Weights of a small GPT-style language model, trained from scratch on English Wikipedia: vocabulary 512, RMSNorm before each block.
Each number is 50 + 15 x the weight over its row's rms, rounded and kept within 0 to 99. Layers, rows and columns count from 0. The size before them is the row's rms in percent of the matrix's.

# o: layer 5 attention output (transposed), 128x128, rms 0.152, rows 97-127, columns 64-127
# v: layer 5 attention value, 128x128, rms 0.0658, rows 98-127, columns 64-127
# up: layer 5 MLP up, 512x128, rms 0.132, rows 0-21, columns 64-127
# down: layer 5 MLP down (transposed), 512x128, rms 0.133, rows 0-21, columns 64-127
o97 095:39 63 35 55 56 41 43 37 50 61 54 42 17 52 32 59 43 61 53 78 43 45 27 82 53 59 40 69 38 70 76 42 57 37 55 51 66 21 52 41 49 76 34 54 30 34 59 67 45 57 39 27 65 61 34 39 32 59 28 55 39 49 60 46
v98 124:16 58 47 39 43 66 45 69 77 50 59 75 32 06 65 41 54 77 00 42 39 73 35 63 60 71 27 59 54 35 63 59 28 50 50 41 38 50 43 54 43 63 63 62 58 53 29 72 56 44 40 46 49 61 36 68 45 55 46 43 55 62 43 53
o98 122:47 21 59 61 53 51 57 55 49 67 41 50 52 25 55 43 40 42 60 56 67 52 55 60 36 61 55 54 19 58 39 58 30 60 60 59 78 08 61 48 50 45 36 62 54 52 50 27 57 27 52 40 58 44 43 57 49 82 81 45 49 53 49 33
v99 098:70 65 51 67 32 41 30 43 23 33 45 66 68 57 53 45 75 55 45 36 77 39 51 37 25 51 59 61 34 36 48 54 40 63 40 67 63 76 23 61 13 45 64 29 54 56 48 47 31 53 40 48 58 52 41 61 62 64 42 48 38 29 38 30
o99 095:46 55 53 47 59 79 71 56 50 29 64 46 55 33 44 77 81 64 60 50 46 53 54 23 40 55 58 50 47 70 40 46 64 39 46 63 63 46 51 59 45 29 48 44 36 81 34 41 58 55 24 65 69 31 67 62 65 70 73 64 37 55 35 69
v100 094:19 43 41 42 29 83 80 56 38 51 31 93 59 32 43 55 78 33 16 42 62 82 47 52 57 49 46 68 63 51 65 67 28 79 53 50 48 54 41 51 41 45 65 61 48 58 51 52 51 30 30 26 53 74 50 34 31 55 56 48 72 52 46 33
o100 091:42 43 70 59 53 67 63 40 43 62 55 54 60 39 80 55 62 46 68 64 49 57 79 52 42 55 65 48 54 41 58 45 54 68 57 55 49 08 62 63 27 43 54 50 59 59 65 44 44 39 47 33 64 38 61 87 54 50 99 69 47 47 60 35
v101 109:52 28 23 27 76 25 41 26 41 47 36 37 41 46 47 50 48 52 58 60 40 44 49 60 51 58 57 59 36 67 53 67 59 18 62 58 64 45 53 55 51 56 24 32 43 54 53 46 39 34 62 33 44 40 60 17 46 40 58 58 34 59 47 58
o101 108:36 55 29 43 70 50 60 44 15 41 32 41 71 42 47 34 34 46 49 19 58 33 25 48 77 57 54 34 22 30 57 28 56 46 45 46 43 56 62 51 60 66 66 61 29 25 44 84 34 62 52 60 34 87 66 48 40 43 48 53 41 41 39 61
v102 099:48 55 35 48 37 58 39 46 04 79 58 48 41 77 43 76 47 55 66 50 38 33 63 46 61 53 58 34 43 41 60 72 34 65 69 37 34 31 48 29 50 42 36 56 51 51 59 32 83 49 41 39 56 33 68 34 49 50 43 55 37 70 55 52
o102 104:62 47 26 58 75 39 41 71 42 90 35 23 50 34 57 62 13 72 41 50 32 57 47 39 49 63 53 59 45 55 59 61 59 62 63 46 39 76 29 62 57 97 63 41 42 47 20 49 42 60 62 19 57 42 41 40 41 74 44 26 35 43 66 51
v103 115:48 43 69 69 64 53 69 44 85 34 53 55 20 53 52 63 39 41 47 43 55 30 45 60 40 56 39 62 64 57 49 64 58 45 47 50 45 38 53 45 42 62 53 69 32 62 83 27 51 25 36 47 34 38 43 34 38 63 47 65 74 33 71 41
o103 112:17 68 83 53 34 37 42 63 60 49 23 44 54 57 65 44 56 30 55 30 49 43 67 54 36 36 44 53 73 02 34 55 38 61 42 49 50 64 61 58 42 54 36 51 87 81 68 50 38 53 60 50 29 68 31 64 63 30 54 28 61 53 26 61
v104 080:54 69 68 22 52 59 52 19 52 13 40 43 58 56 17 30 60 44 77 56 60 56 41 49 36 37 54 68 34 41 61 58 49 42 61 67 67 42 38 46 49 43 44 65 60 53 39 32 28 82 36 63 48 42 30 49 46 58 64 56 66 58 61 64
o104 079:76 53 49 39 47 63 23 63 33 25 57 48 57 59 63 42 47 48 46 27 56 49 43 34 39 42 64 39 65 36 26 28 70 29 51 38 40 33 66 57 53 20 57 34 74 61 56 26 60 65 46 71 49 46 83 67 69 57 99 52 61 75 37 37
v105 084:60 35 57 68 51 62 73 53 56 33 65 66 48 78 57 24 78 61 42 48 54 56 34 63 45 57 63 44 63 52 38 42 60 54 78 59 41 33 33 36 66 52 58 38 37 51 26 68 64 57 16 42 45 56 42 41 49 58 42 66 79 36 72 52
o105 087:51 64 96 35 32 42 58 52 55 40 50 54 37 49 57 66 66 52 53 44 47 41 47 41 34 40 61 66 61 37 54 54 55 43 40 34 72 18 60 72 31 51 78 53 72 85 60 39 65 68 20 49 63 57 58 65 56 59 89 44 64 71 49 39
v106 107:75 36 73 67 11 55 58 56 93 57 43 50 62 49 47 14 51 79 50 69 38 55 65 35 41 41 11 63 45 42 32 41 63 47 51 43 34 43 56 72 41 51 37 35 63 49 26 60 62 72 71 60 45 37 41 78 56 44 67 56 58 57 67 64
o106 110:70 39 45 00 49 53 63 29 69 45 31 77 27 36 58 30 71 58 51 46 39 57 27 34 49 52 41 31 74 55 33 68 50 32 38 27 60 48 52 40 66 22 54 61 56 26 56 37 53 38 80 62 60 28 59 30 40 40 36 71 46 45 32 28
v107 113:23 37 26 41 68 11 40 39 65 36 48 65 19 03 53 46 41 54 45 67 52 64 40 47 52 46 57 58 50 54 55 55 56 21 16 50 53 84 44 63 38 56 75 56 39 49 76 58 55 22 34 41 50 43 37 42 35 67 48 34 67 40 44 50
o107 111:39 36 76 69 62 58 61 60 42 31 55 53 68 33 41 41 65 34 66 33 65 59 92 32 78 62 47 37 47 45 39 35 36 49 50 70 50 37 52 41 45 23 72 50 65 67 40 66 42 35 42 61 18 85 53 74 46 62 56 47 31 55 40 47
v108 089:71 54 32 37 34 39 64 46 40 84 50 41 63 63 57 45 21 58 70 44 37 51 30 50 52 84 40 27 60 49 44 22 76 41 40 42 70 59 90 71 41 40 43 31 40 52 23 65 51 41 82 64 49 65 38 62 40 46 43 46 48 61 54 68
o108 090:43 34 34 33 73 61 37 20 55 49 53 70 36 69 41 50 45 39 35 57 50 38 36 54 56 62 57 43 45 57 74 65 22 61 58 39 63 51 54 36 54 65 67 57 39 37 36 69 11 37 56 56 49 73 23 10 38 42 18 50 25 31 63 22
v109 095:79 36 41 56 51 38 42 68 42 45 50 20 76 67 36 40 55 49 54 62 59 38 44 59 54 50 64 26 37 65 46 50 59 44 80 73 76 67 66 33 56 38 25 24 36 51 42 47 45 41 69 40 48 39 57 43 53 52 59 64 55 41 59 55
o109 093:34 75 29 23 33 39 67 45 45 25 52 57 51 58 49 57 61 56 41 33 44 42 00 48 70 39 42 60 65 58 70 48 50 58 49 41 41 71 65 54 62 72 60 41 58 48 61 73 62 74 41 51 34 54 52 36 60 39 45 71 73 46 17 62
v110 116:74 50 48 71 32 53 52 37 59 46 43 54 47 40 44 00 59 62 42 49 45 56 21 50 46 43 77 54 39 57 54 43 34 31 30 69 64 79 44 46 07 41 47 59 61 52 34 61 47 44 50 65 44 41 38 38 34 59 51 60 61 80 27 54
o110 116:55 33 15 47 39 58 68 43 40 22 45 55 32 57 23 54 72 44 70 32 51 65 36 34 38 51 90 54 38 70 44 46 39 40 51 52 54 25 55 35 48 32 57 59 64 54 62 26 50 40 33 37 79 59 77 43 68 75 85 72 65 46 49 47
v111 118:50 40 61 29 83 36 58 42 79 34 44 34 57 38 58 41 58 39 57 45 71 30 42 56 42 49 53 53 55 50 46 60 34 60 71 49 43 20 44 45 84 68 38 87 44 58 44 37 35 53 26 55 54 53 72 56 45 37 51 40 67 33 70 48
o111 114:36 69 64 49 27 42 60 80 51 42 31 52 71 64 61 52 54 33 52 38 49 35 44 37 25 38 36 64 55 30 43 36 65 50 28 30 48 70 63 70 68 31 44 60 63 49 74 51 69 62 39 74 59 57 60 74 61 28 56 20 77 64 48 43
v112 102:59 51 25 65 44 58 69 25 49 41 69 77 16 21 44 51 62 36 35 54 48 82 48 27 59 39 56 43 35 57 69 46 35 57 26 51 41 60 61 56 28 44 43 52 56 61 75 63 55 73 25 51 64 40 48 49 44 50 55 39 66 50 29 69
o112 106:57 30 30 88 53 49 76 44 27 37 48 48 66 45 61 63 46 61 27 64 65 61 60 48 57 49 77 38 42 41 58 59 58 61 52 57 27 37 39 55 23 37 49 45 67 39 37 28 42 27 53 54 49 50 55 53 67 60 73 66 44 44 56 53
v113 110:80 45 75 10 50 35 62 15 52 69 64 59 35 58 42 68 62 31 53 47 62 53 49 54 38 72 61 45 54 40 61 44 51 41 65 50 28 44 52 65 29 56 22 64 53 79 48 27 73 67 61 54 74 40 40 61 73 39 56 60 18 49 43 83
o113 116:53 49 28 18 45 48 41 66 54 52 14 45 56 34 78 50 45 72 18 10 38 28 33 43 40 62 42 42 43 40 52 86 50 50 51 30 68 81 46 66 65 58 62 38 35 37 37 36 30 44 41 54 57 49 65 29 62 39 34 28 30 53 41 43
v114 100:39 38 38 67 64 46 54 94 34 18 51 55 75 68 48 67 64 35 22 58 69 31 53 52 57 38 66 42 35 58 51 60 30 50 60 72 76 73 29 34 55 36 65 48 42 45 69 60 45 32 27 27 48 79 45 51 53 64 55 45 52 23 43 44
o114 098:31 72 87 60 18 34 73 66 47 44 79 53 82 53 43 61 57 46 58 48 59 44 48 57 80 28 41 55 55 73 50 32 55 62 65 81 49 32 81 48 28 58 44 45 41 91 31 62 59 61 28 82 51 51 41 75 52 67 75 50 65 67 46 68
v115 104:35 47 45 17 66 39 95 42 62 54 58 34 46 54 50 31 53 40 29 46 67 62 31 52 59 41 79 65 49 65 70 55 24 50 99 51 65 39 39 51 55 51 47 71 34 63 12 47 53 58 35 41 53 44 26 40 61 67 54 57 68 74 59 66
o115 099:57 56 63 42 24 27 39 56 34 26 48 43 45 60 61 69 35 60 53 43 42 44 26 41 32 52 62 65 45 59 35 63 54 54 41 35 69 38 59 80 48 46 74 51 49 68 77 28 72 39 29 33 50 53 68 71 65 49 89 56 73 55 31 34
v116 098:95 56 73 64 37 53 52 49 44 89 44 30 76 75 47 56 33 74 58 56 48 36 57 39 40 54 32 60 60 54 51 47 48 85 40 32 54 40 81 57 42 46 32 47 55 49 39 38 64 49 73 64 45 66 58 74 62 39 52 41 47 21 69 55
o116 098:47 66 30 20 41 55 72 34 88 64 46 58 34 68 54 51 67 60 37 57 21 40 25 53 40 62 36 51 84 69 60 82 45 50 58 39 52 68 46 34 68 72 42 41 52 31 44 41 47 40 65 52 63 31 19 26 37 12 21 53 57 30 36 39
v117 099:46 42 44 66 44 44 31 53 29 29 41 57 33 39 54 48 85 65 25 40 42 47 49 41 36 45 62 56 18 38 56 57 47 21 36 46 26 57 23 64 30 64 52 29 68 68 58 43 16 30 25 44 44 55 44 45 48 61 50 52 47 47 57 46
o117 097:55 62 89 52 59 85 74 48 38 39 55 33 47 33 48 61 68 57 61 52 60 59 67 43 37 48 51 40 39 44 27 45 48 43 40 68 69 23 47 74 46 47 46 49 43 68 43 44 52 66 44 50 66 58 69 58 65 75 79 61 30 64 39 80
v118 118:70 64 66 64 37 63 42 44 32 70 59 49 59 61 29 39 53 55 52 68 46 15 43 51 59 33 35 71 62 44 41 65 39 53 28 41 54 43 58 35 60 46 34 82 52 38 49 55 60 47 38 58 38 46 55 32 45 44 39 50 60 69 47 31
o118 117:53 45 07 58 28 38 47 54 62 71 37 45 58 60 35 39 47 28 63 63 44 61 41 38 54 47 66 56 59 53 53 11 51 40 61 63 50 39 51 28 55 74 34 65 75 51 53 46 36 35 49 47 94 45 27 51 31 63 66 28 58 51 83 44
v119 109:67 50 35 57 55 45 48 55 40 64 45 49 99 49 62 21 42 31 76 59 59 66 49 37 45 45 41 49 51 56 28 43 40 67 72 48 75 37 40 21 75 53 34 50 38 31 33 61 58 49 69 39 63 61 75 66 43 48 47 46 58 33 47 41
o119 111:39 56 29 51 46 44 52 64 62 43 70 63 44 59 40 65 57 47 58 48 30 46 11 41 44 47 28 71 69 74 77 42 88 44 26 41 29 63 42 46 56 40 44 64 63 32 51 86 49 75 43 34 54 49 50 59 19 31 34 62 70 58 59 36
v120 135:85 53 64 50 38 59 58 58 60 49 69 44 66 82 62 42 57 22 53 48 63 40 56 41 37 38 58 46 40 49 58 35 16 61 74 61 49 55 40 39 27 48 41 59 52 64 40 45 53 87 61 56 54 48 59 66 64 52 69 64 50 39 49 58
o120 128:58 58 25 25 10 45 57 63 67 44 39 50 42 64 44 68 50 74 47 40 39 42 08 47 29 42 57 57 66 71 47 76 51 59 35 36 56 74 54 64 54 35 34 45 51 50 53 27 63 49 43 43 75 32 74 34 72 49 43 61 66 51 30 59
v121 104:58 44 69 63 72 55 09 44 72 43 31 57 57 48 62 18 61 78 64 46 39 26 54 53 55 44 55 64 46 55 38 28 79 09 06 39 47 69 47 55 37 52 63 40 64 50 36 53 33 38 67 63 39 44 43 52 66 45 61 61 13 66 33 47
o121 101:59 51 48 38 45 62 53 39 53 30 56 48 40 53 24 20 70 39 62 19 52 55 47 54 63 51 41 42 31 59 43 41 30 25 52 78 53 48 50 19 62 45 40 47 26 33 68 60 32 58 56 57 54 62 60 36 62 54 18 69 36 40 39 54
v122 109:66 52 58 26 52 53 25 18 27 50 50 24 60 74 40 66 35 69 36 65 54 25 57 40 56 32 29 37 39 29 48 52 69 38 61 57 48 54 57 45 47 53 56 46 61 42 47 53 40 86 62 60 50 49 48 33 75 27 57 33 37 54 31 66
o122 110:90 41 37 31 76 66 42 41 41 54 66 36 69 49 42 32 27 73 36 61 63 45 52 48 78 49 50 36 48 67 50 24 64 26 42 65 30 51 24 40 64 59 59 44 31 29 43 62 55 38 71 62 64 31 63 24 34 69 36 26 42 52 62 42
v123 119:40 63 52 25 53 46 65 19 37 58 45 52 65 28 46 30 48 75 53 30 38 56 36 48 49 60 60 49 47 40 53 26 45 65 68 35 48 26 46 67 62 53 39 37 60 52 12 56 27 84 60 60 66 36 37 62 66 49 48 67 35 84 48 70
o123 115:70 37 39 44 71 67 20 32 30 30 55 51 27 50 59 60 32 76 45 61 36 56 38 40 11 66 65 56 25 60 58 51 78 28 40 33 67 50 30 69 65 35 69 63 37 26 71 45 55 55 39 38 57 37 71 41 55 46 30 71 41 49 58 33
v124 096:58 61 63 64 36 65 47 65 62 81 67 49 46 73 41 39 26 62 47 71 39 67 49 54 65 85 21 34 83 44 51 30 84 39 38 29 38 34 70 59 62 62 23 39 48 37 46 71 67 28 79 60 61 44 47 65 51 40 51 40 38 54 55 68
o124 095:44 40 34 44 55 31 27 40 76 70 42 61 28 42 56 44 50 28 27 53 51 48 25 70 63 53 31 42 64 40 64 63 18 40 48 44 52 47 45 25 50 69 48 57 67 27 50 45 31 47 66 40 38 55 20 13 28 44 20 40 29 51 64 25
v125 110:91 49 42 51 48 54 35 49 20 54 58 46 81 66 45 43 65 49 77 63 57 19 74 27 39 21 29 50 17 39 58 67 20 68 61 67 72 50 45 23 53 36 41 44 59 42 47 50 61 88 69 44 51 56 62 75 66 56 60 40 59 45 34 49
o125 105:71 49 02 45 26 47 54 55 43 68 66 46 61 62 31 53 36 73 47 58 55 52 23 41 62 42 40 58 56 84 52 23 78 45 69 55 36 57 58 43 57 39 32 49 41 51 25 55 57 52 48 66 83 26 49 41 34 68 47 38 76 61 53 44
v126 096:67 53 51 25 31 44 68 30 08 49 47 50 50 39 41 38 55 47 36 49 45 54 42 66 37 33 62 55 50 49 59 62 30 53 81 60 61 55 41 51 40 43 57 53 45 65 25 42 45 47 18 61 46 52 23 34 56 65 27 78 56 65 49 45
o126 098:64 53 57 45 62 58 43 25 19 28 49 42 58 46 49 58 65 69 72 66 39 48 65 25 28 68 83 76 33 53 55 42 71 31 44 53 72 27 48 68 56 52 77 40 51 71 68 48 60 41 26 42 68 42 61 65 46 71 91 73 53 57 49 44
v127 112:25 49 73 26 18 46 84 72 76 56 35 72 34 38 55 80 29 46 14 53 47 68 38 81 62 75 46 49 56 42 65 42 52 44 31 50 36 73 44 67 54 62 61 61 59 57 37 33 28 46 44 62 47 58 41 74 38 35 74 60 35 54 51 51
o127 107:32 33 48 40 44 47 32 27 46 61 36 66 57 47 41 22 41 46 59 45 64 49 70 73 40 44 56 49 35 46 49 79 22 54 57 55 59 55 55 54 49 49 43 44 47 29 59 33 52 33 69 50 48 47 63 47 68 35 52 64 43 54 47 55
up0 116:25 58 45 51 48 36 38 52 62 62 20 52 62 59 56 19 49 48 77 53 38 34 62 89 32 77 30 43 61 29 31 63 41 49 31 40 58 57 79 35 49 61 32 46 58 45 56 72 70 46 58 60 64 64 72 40 59 00 42 72 45 36 50 35
down0 113:67 24 62 63 61 37 40 35 38 55 40 43 45 44 33 54 66 36 43 32 36 39 76 62 59 57 20 52 39 49 42 54 73 58 53 73 61 50 82 38 47 28 46 23 54 47 60 33 38 56 56 69 39 58 38 35 56 61 39 68 31 89 57 45
up1 103:40 54 28 49 63 52 74 49 70 76 11 60 45 44 44 52 77 73 41 52 25 42 57 41 48 72 46 38 35 44 62 70 40 72 37 67 48 60 27 50 74 54 46 69 34 58 46 56 61 68 38 40 74 57 60 51 45 11 49 76 42 31 48 71
down1 107:42 42 28 43 28 38 34 62 35 22 66 67 51 17 72 40 55 33 53 70 47 37 38 49 47 55 46 36 37 52 19 47 40 37 39 57 61 22 35 52 65 41 35 55 64 47 56 39 32 32 54 61 30 63 47 27 74 48 52 51 62 36 48 34
up2 103:47 67 67 59 56 45 87 58 59 57 47 48 39 49 70 45 29 33 73 69 39 28 78 49 38 46 17 48 42 28 46 71 25 70 48 71 69 60 13 47 57 49 36 49 25 48 66 71 78 45 80 37 49 68 45 61 20 60 24 42 39 26 56 44
down2 108:54 37 38 18 39 60 32 49 60 42 58 42 55 32 67 66 40 60 50 49 71 28 28 40 77 66 64 60 51 51 23 68 34 38 81 26 33 49 54 46 47 39 61 33 55 32 44 67 66 83 42 44 39 41 51 80 61 90 54 47 50 69 63 20
up3 089:67 58 46 40 60 54 64 58 69 68 55 48 74 54 52 33 33 59 37 59 36 44 42 52 47 74 49 30 63 41 24 49 55 72 55 52 71 59 48 39 75 51 66 39 45 46 41 58 65 59 31 45 38 52 52 53 37 38 23 69 13 41 26 46
down3 100:71 60 63 45 26 68 43 55 47 76 44 38 38 24 61 53 22 33 28 49 54 24 57 29 36 50 48 45 58 53 46 32 59 65 36 67 18 28 70 68 41 55 35 48 61 48 67 46 35 31 49 51 52 54 36 51 80 30 72 70 41 59 27 52
up4 103:52 48 36 24 55 50 70 37 52 81 35 30 24 57 34 67 52 40 60 66 59 63 43 61 32 46 63 43 56 19 23 56 34 37 66 72 57 58 49 56 80 63 51 48 24 50 23 60 53 45 72 26 43 51 34 63 26 51 22 38 35 51 38 54
down4 106:70 54 60 29 62 62 30 63 68 47 47 44 51 47 26 61 41 69 75 62 49 52 54 71 51 54 65 48 56 23 78 44 37 59 61 31 63 51 47 60 31 03 36 43 51 52 49 44 51 66 51 71 67 41 37 94 42 15 42 33 58 38 44 26
up5 097:67 43 29 82 62 28 34 53 53 70 66 34 42 42 49 60 30 58 36 69 24 43 42 70 16 55 47 47 58 34 49 64 63 51 70 39 56 51 48 38 34 47 49 35 24 92 50 56 73 50 63 50 66 64 45 43 48 50 11 33 43 53 53 32
down5 100:87 49 46 58 63 70 48 63 48 50 60 60 63 35 54 78 53 65 23 53 40 43 30 55 52 21 60 45 37 90 56 53 34 42 51 33 38 46 65 43 81 51 71 41 71 32 89 51 39 63 64 48 61 65 63 51 36 37 98 50 45 43 58 26
up6 120:20 64 50 49 59 32 68 51 63 95 33 63 48 55 68 52 32 57 38 77 34 53 62 72 23 46 46 65 74 54 48 47 80 27 33 49 52 63 28 67 29 61 48 53 42 67 72 52 43 74 63 31 56 70 40 40 33 32 41 43 46 36 45 44
down6 115:33 49 42 38 52 73 62 70 21 51 66 42 53 37 14 40 39 73 50 39 31 58 37 63 43 54 40 32 34 44 25 34 69 48 41 39 56 60 56 30 37 46 62 55 52 57 35 49 51 47 60 40 47 52 31 55 44 74 48 39 29 17 49 53
up7 107:28 72 40 46 50 36 36 54 70 54 57 58 78 74 38 57 42 57 63 41 50 45 44 74 28 54 36 48 52 47 71 45 66 38 50 60 51 80 62 41 65 88 49 48 46 79 21 64 48 57 35 31 62 38 49 49 47 42 55 57 38 49 27 67
down7 103:71 47 52 49 54 66 46 53 54 44 64 65 27 38 79 36 40 47 52 37 58 53 55 25 37 69 61 42 45 78 60 70 36 86 14 52 39 41 52 49 61 43 34 84 49 47 44 25 53 28 47 78 68 29 48 35 51 32 41 53 38 18 64 83
up8 108:53 49 43 36 60 56 56 14 67 53 53 42 32 32 66 37 47 48 38 64 49 54 62 74 27 40 48 46 34 47 51 53 43 39 57 48 39 59 45 64 59 56 26 36 35 59 50 49 77 53 64 57 72 32 71 21 26 32 49 68 39 57 22 73
down8 111:63 66 37 53 44 27 47 49 48 44 33 36 31 45 43 62 73 75 51 50 65 64 53 58 72 44 38 47 47 62 40 61 43 20 84 48 46 30 73 36 53 52 37 26 65 29 37 67 20 68 27 39 55 68 50 43 67 53 40 37 61 47 50 57
up9 111:36 75 10 30 41 36 70 33 65 68 43 35 37 54 54 70 61 54 67 42 45 47 38 55 08 53 67 49 73 36 43 66 24 72 46 28 62 67 35 78 76 46 43 42 50 66 31 45 63 55 40 46 82 56 60 33 13 49 13 43 42 42 47 37
down9 113:52 60 47 38 53 20 45 64 48 50 61 32 46 54 48 35 57 37 61 54 37 22 50 30 67 52 46 45 46 44 72 28 71 33 73 54 63 59 52 25 42 69 42 36 58 50 49 54 41 54 74 67 68 55 48 58 72 93 48 44 59 30 35 46
up10 096:67 73 78 51 61 45 34 49 86 63 37 60 42 71 66 69 59 79 42 77 37 66 42 49 57 49 53 49 61 57 49 65 52 59 53 57 43 73 30 43 30 77 49 38 35 65 57 57 93 78 59 27 43 73 63 30 33 42 44 53 36 45 57 69
down10 099:35 50 46 54 19 42 50 53 44 49 46 66 75 73 49 54 63 63 34 53 54 49 16 60 44 63 68 30 48 52 48 39 67 21 74 55 33 60 56 45 62 59 67 68 51 22 70 57 74 49 77 58 22 58 66 22 55 70 50 53 27 58 40 31
up11 115:24 73 66 70 56 45 45 74 50 73 31 62 71 63 52 41 52 30 75 52 50 47 62 67 44 42 24 64 63 31 28 57 71 49 24 69 89 71 60 62 39 59 50 37 45 64 45 80 63 47 66 42 50 80 49 54 58 45 37 50 55 62 46 58
down11 112:46 50 51 73 56 99 47 45 67 45 48 40 56 53 72 78 57 58 55 48 58 70 45 34 91 45 44 51 71 50 45 86 34 55 54 48 33 63 58 50 53 64 63 65 38 30 54 43 50 74 52 76 32 28 43 39 57 58 38 49 84 53 49 43
up12 109:37 73 69 60 36 38 54 58 39 53 57 39 62 42 42 56 59 46 81 68 65 61 69 49 31 55 32 50 71 36 59 59 10 74 60 58 73 44 28 63 52 61 68 73 47 93 47 46 66 25 38 41 51 72 51 68 61 46 54 42 15 41 50 53
down12 103:39 31 77 52 34 53 65 48 38 29 38 33 80 53 33 36 46 49 67 66 63 50 40 42 36 43 54 63 56 46 59 67 44 26 55 43 45 78 53 69 56 47 62 49 61 47 38 30 36 31 47 36 73 64 68 41 36 53 70 58 39 48 49 46
up13 096:19 48 28 63 67 35 40 59 59 57 58 59 60 53 47 65 41 44 40 62 80 57 70 67 53 99 52 30 51 47 53 52 48 75 41 57 73 68 16 64 48 40 53 35 38 58 28 57 58 35 48 34 62 77 62 41 34 63 39 38 45 34 52 51
down13 093:64 45 56 25 47 35 31 42 35 14 49 47 62 47 70 57 58 33 46 63 34 60 64 23 33 56 36 46 49 68 47 59 66 40 40 39 18 65 53 38 48 35 56 37 28 60 60 51 46 35 54 58 66 39 39 46 65 46 55 31 66 58 37 73
up14 106:22 44 41 45 55 59 36 58 62 44 29 50 53 45 54 65 56 54 69 58 55 28 62 56 47 76 45 52 40 49 19 55 59 57 47 49 63 53 19 60 55 67 58 62 38 54 78 58 52 35 63 52 99 62 53 32 55 64 46 50 45 24 38 48
down14 109:57 49 50 53 41 84 58 69 55 57 60 32 36 57 47 22 44 55 15 64 55 48 50 47 77 25 71 47 57 63 26 43 67 55 48 50 30 52 64 37 29 44 25 70 43 27 55 61 61 66 46 72 61 47 72 61 24 77 57 36 48 39 53 41
up15 125:59 60 57 54 39 47 49 58 33 65 31 49 61 61 26 61 45 54 67 43 51 55 51 76 55 34 58 53 61 06 31 41 62 53 48 40 63 53 60 63 55 47 43 49 46 55 74 73 58 50 74 45 64 80 50 53 34 21 34 66 72 62 56 42
down15 120:39 31 38 53 48 48 47 49 64 71 40 46 42 58 59 74 22 52 59 89 43 27 57 47 35 38 54 56 54 30 79 49 44 36 45 30 76 62 37 48 54 32 54 34 31 55 40 41 34 61 43 37 57 38 50 52 31 49 48 83 34 61 20 49
up16 121:43 50 56 62 70 40 53 53 65 51 47 44 69 44 65 51 41 31 88 79 45 48 66 37 47 52 23 54 70 35 37 46 64 54 45 65 40 53 39 54 61 82 50 28 18 60 57 65 51 69 54 45 76 70 59 52 16 10 29 59 39 11 53 58
down16 113:37 34 67 33 64 41 40 69 35 53 56 63 61 49 71 35 39 26 90 49 53 58 52 45 29 65 45 20 51 68 55 60 73 40 36 68 71 60 54 43 81 27 47 82 39 63 39 27 31 45 47 67 35 58 31 52 47 57 70 38 35 19 64 55
up17 133:63 59 61 60 64 50 52 55 59 51 37 53 53 46 60 51 52 34 57 60 70 53 56 61 45 68 41 54 53 45 49 42 48 63 37 68 66 35 54 48 63 66 35 16 17 60 47 42 60 57 62 26 70 75 56 55 34 37 16 55 42 42 48 64
down17 126:63 46 54 42 43 35 42 61 44 39 52 45 36 39 69 16 57 73 43 43 41 58 72 34 70 40 61 46 65 41 48 69 45 63 37 34 34 48 51 58 50 30 57 65 29 47 60 49 25 46 53 39 42 36 45 51 59 64 29 64 50 57 37 57
up18 117:57 47 42 53 61 46 73 37 66 51 24 60 61 43 65 44 49 53 54 50 52 22 57 51 39 47 37 55 62 38 48 84 27 53 43 59 58 79 24 69 74 59 51 27 34 53 36 53 45 42 66 44 44 71 36 47 17 51 49 58 57 29 27 41
down18 112:36 26 75 35 69 58 37 43 38 24 43 40 61 29 55 83 75 59 49 62 53 47 33 68 70 64 56 71 62 54 54 50 32 34 53 55 24 52 72 22 59 85 67 52 46 31 51 50 61 61 76 31 18 31 56 59 54 76 46 58 47 42 69 27
up19 117:41 71 63 31 59 55 23 32 69 68 38 60 54 62 54 37 67 77 44 37 63 44 41 43 46 31 39 64 60 22 51 76 74 55 35 74 57 57 33 51 60 56 66 29 14 78 38 80 52 75 68 39 42 63 45 47 54 23 32 49 43 38 37 40
down19 113:26 62 52 44 47 45 50 58 43 23 65 52 63 29 34 60 64 66 46 43 50 74 60 65 56 22 22 37 25 59 72 41 57 38 60 77 69 35 29 40 30 26 59 69 59 49 36 47 75 58 82 33 43 51 72 67 47 46 47 45 43 40 52 12
up20 108:57 49 64 30 43 57 42 48 51 61 26 40 65 57 30 42 58 24 89 88 50 37 62 58 41 65 45 27 77 44 49 69 32 55 35 51 53 54 50 70 46 53 80 52 40 60 78 52 38 23 68 56 40 77 64 45 32 45 45 58 41 28 39 48
down20 103:20 54 42 47 80 36 30 59 51 54 28 42 45 60 36 35 29 78 73 44 18 64 03 40 70 37 58 60 54 28 45 41 69 72 35 49 49 40 49 61 67 47 45 39 40 53 70 47 33 35 56 67 29 34 56 32 32 40 49 58 30 46 56 50
up21 109:59 56 30 37 48 48 53 51 54 48 50 53 47 37 22 46 05 43 42 81 40 52 46 47 48 45 58 50 54 20 20 62 51 51 58 33 57 78 61 61 54 58 69 59 46 57 58 56 74 57 62 43 57 30 71 57 62 44 47 34 61 52 37 56
down21 108:59 21 67 51 37 74 71 67 31 24 53 45 40 58 37 59 43 26 49 46 80 52 65 39 45 57 53 84 58 60 46 63 43 33 65 51 69 52 79 17 55 43 52 52 59 49 54 62 39 35 26 55 57 48 41 28 41 14 67 56 19 31 51 47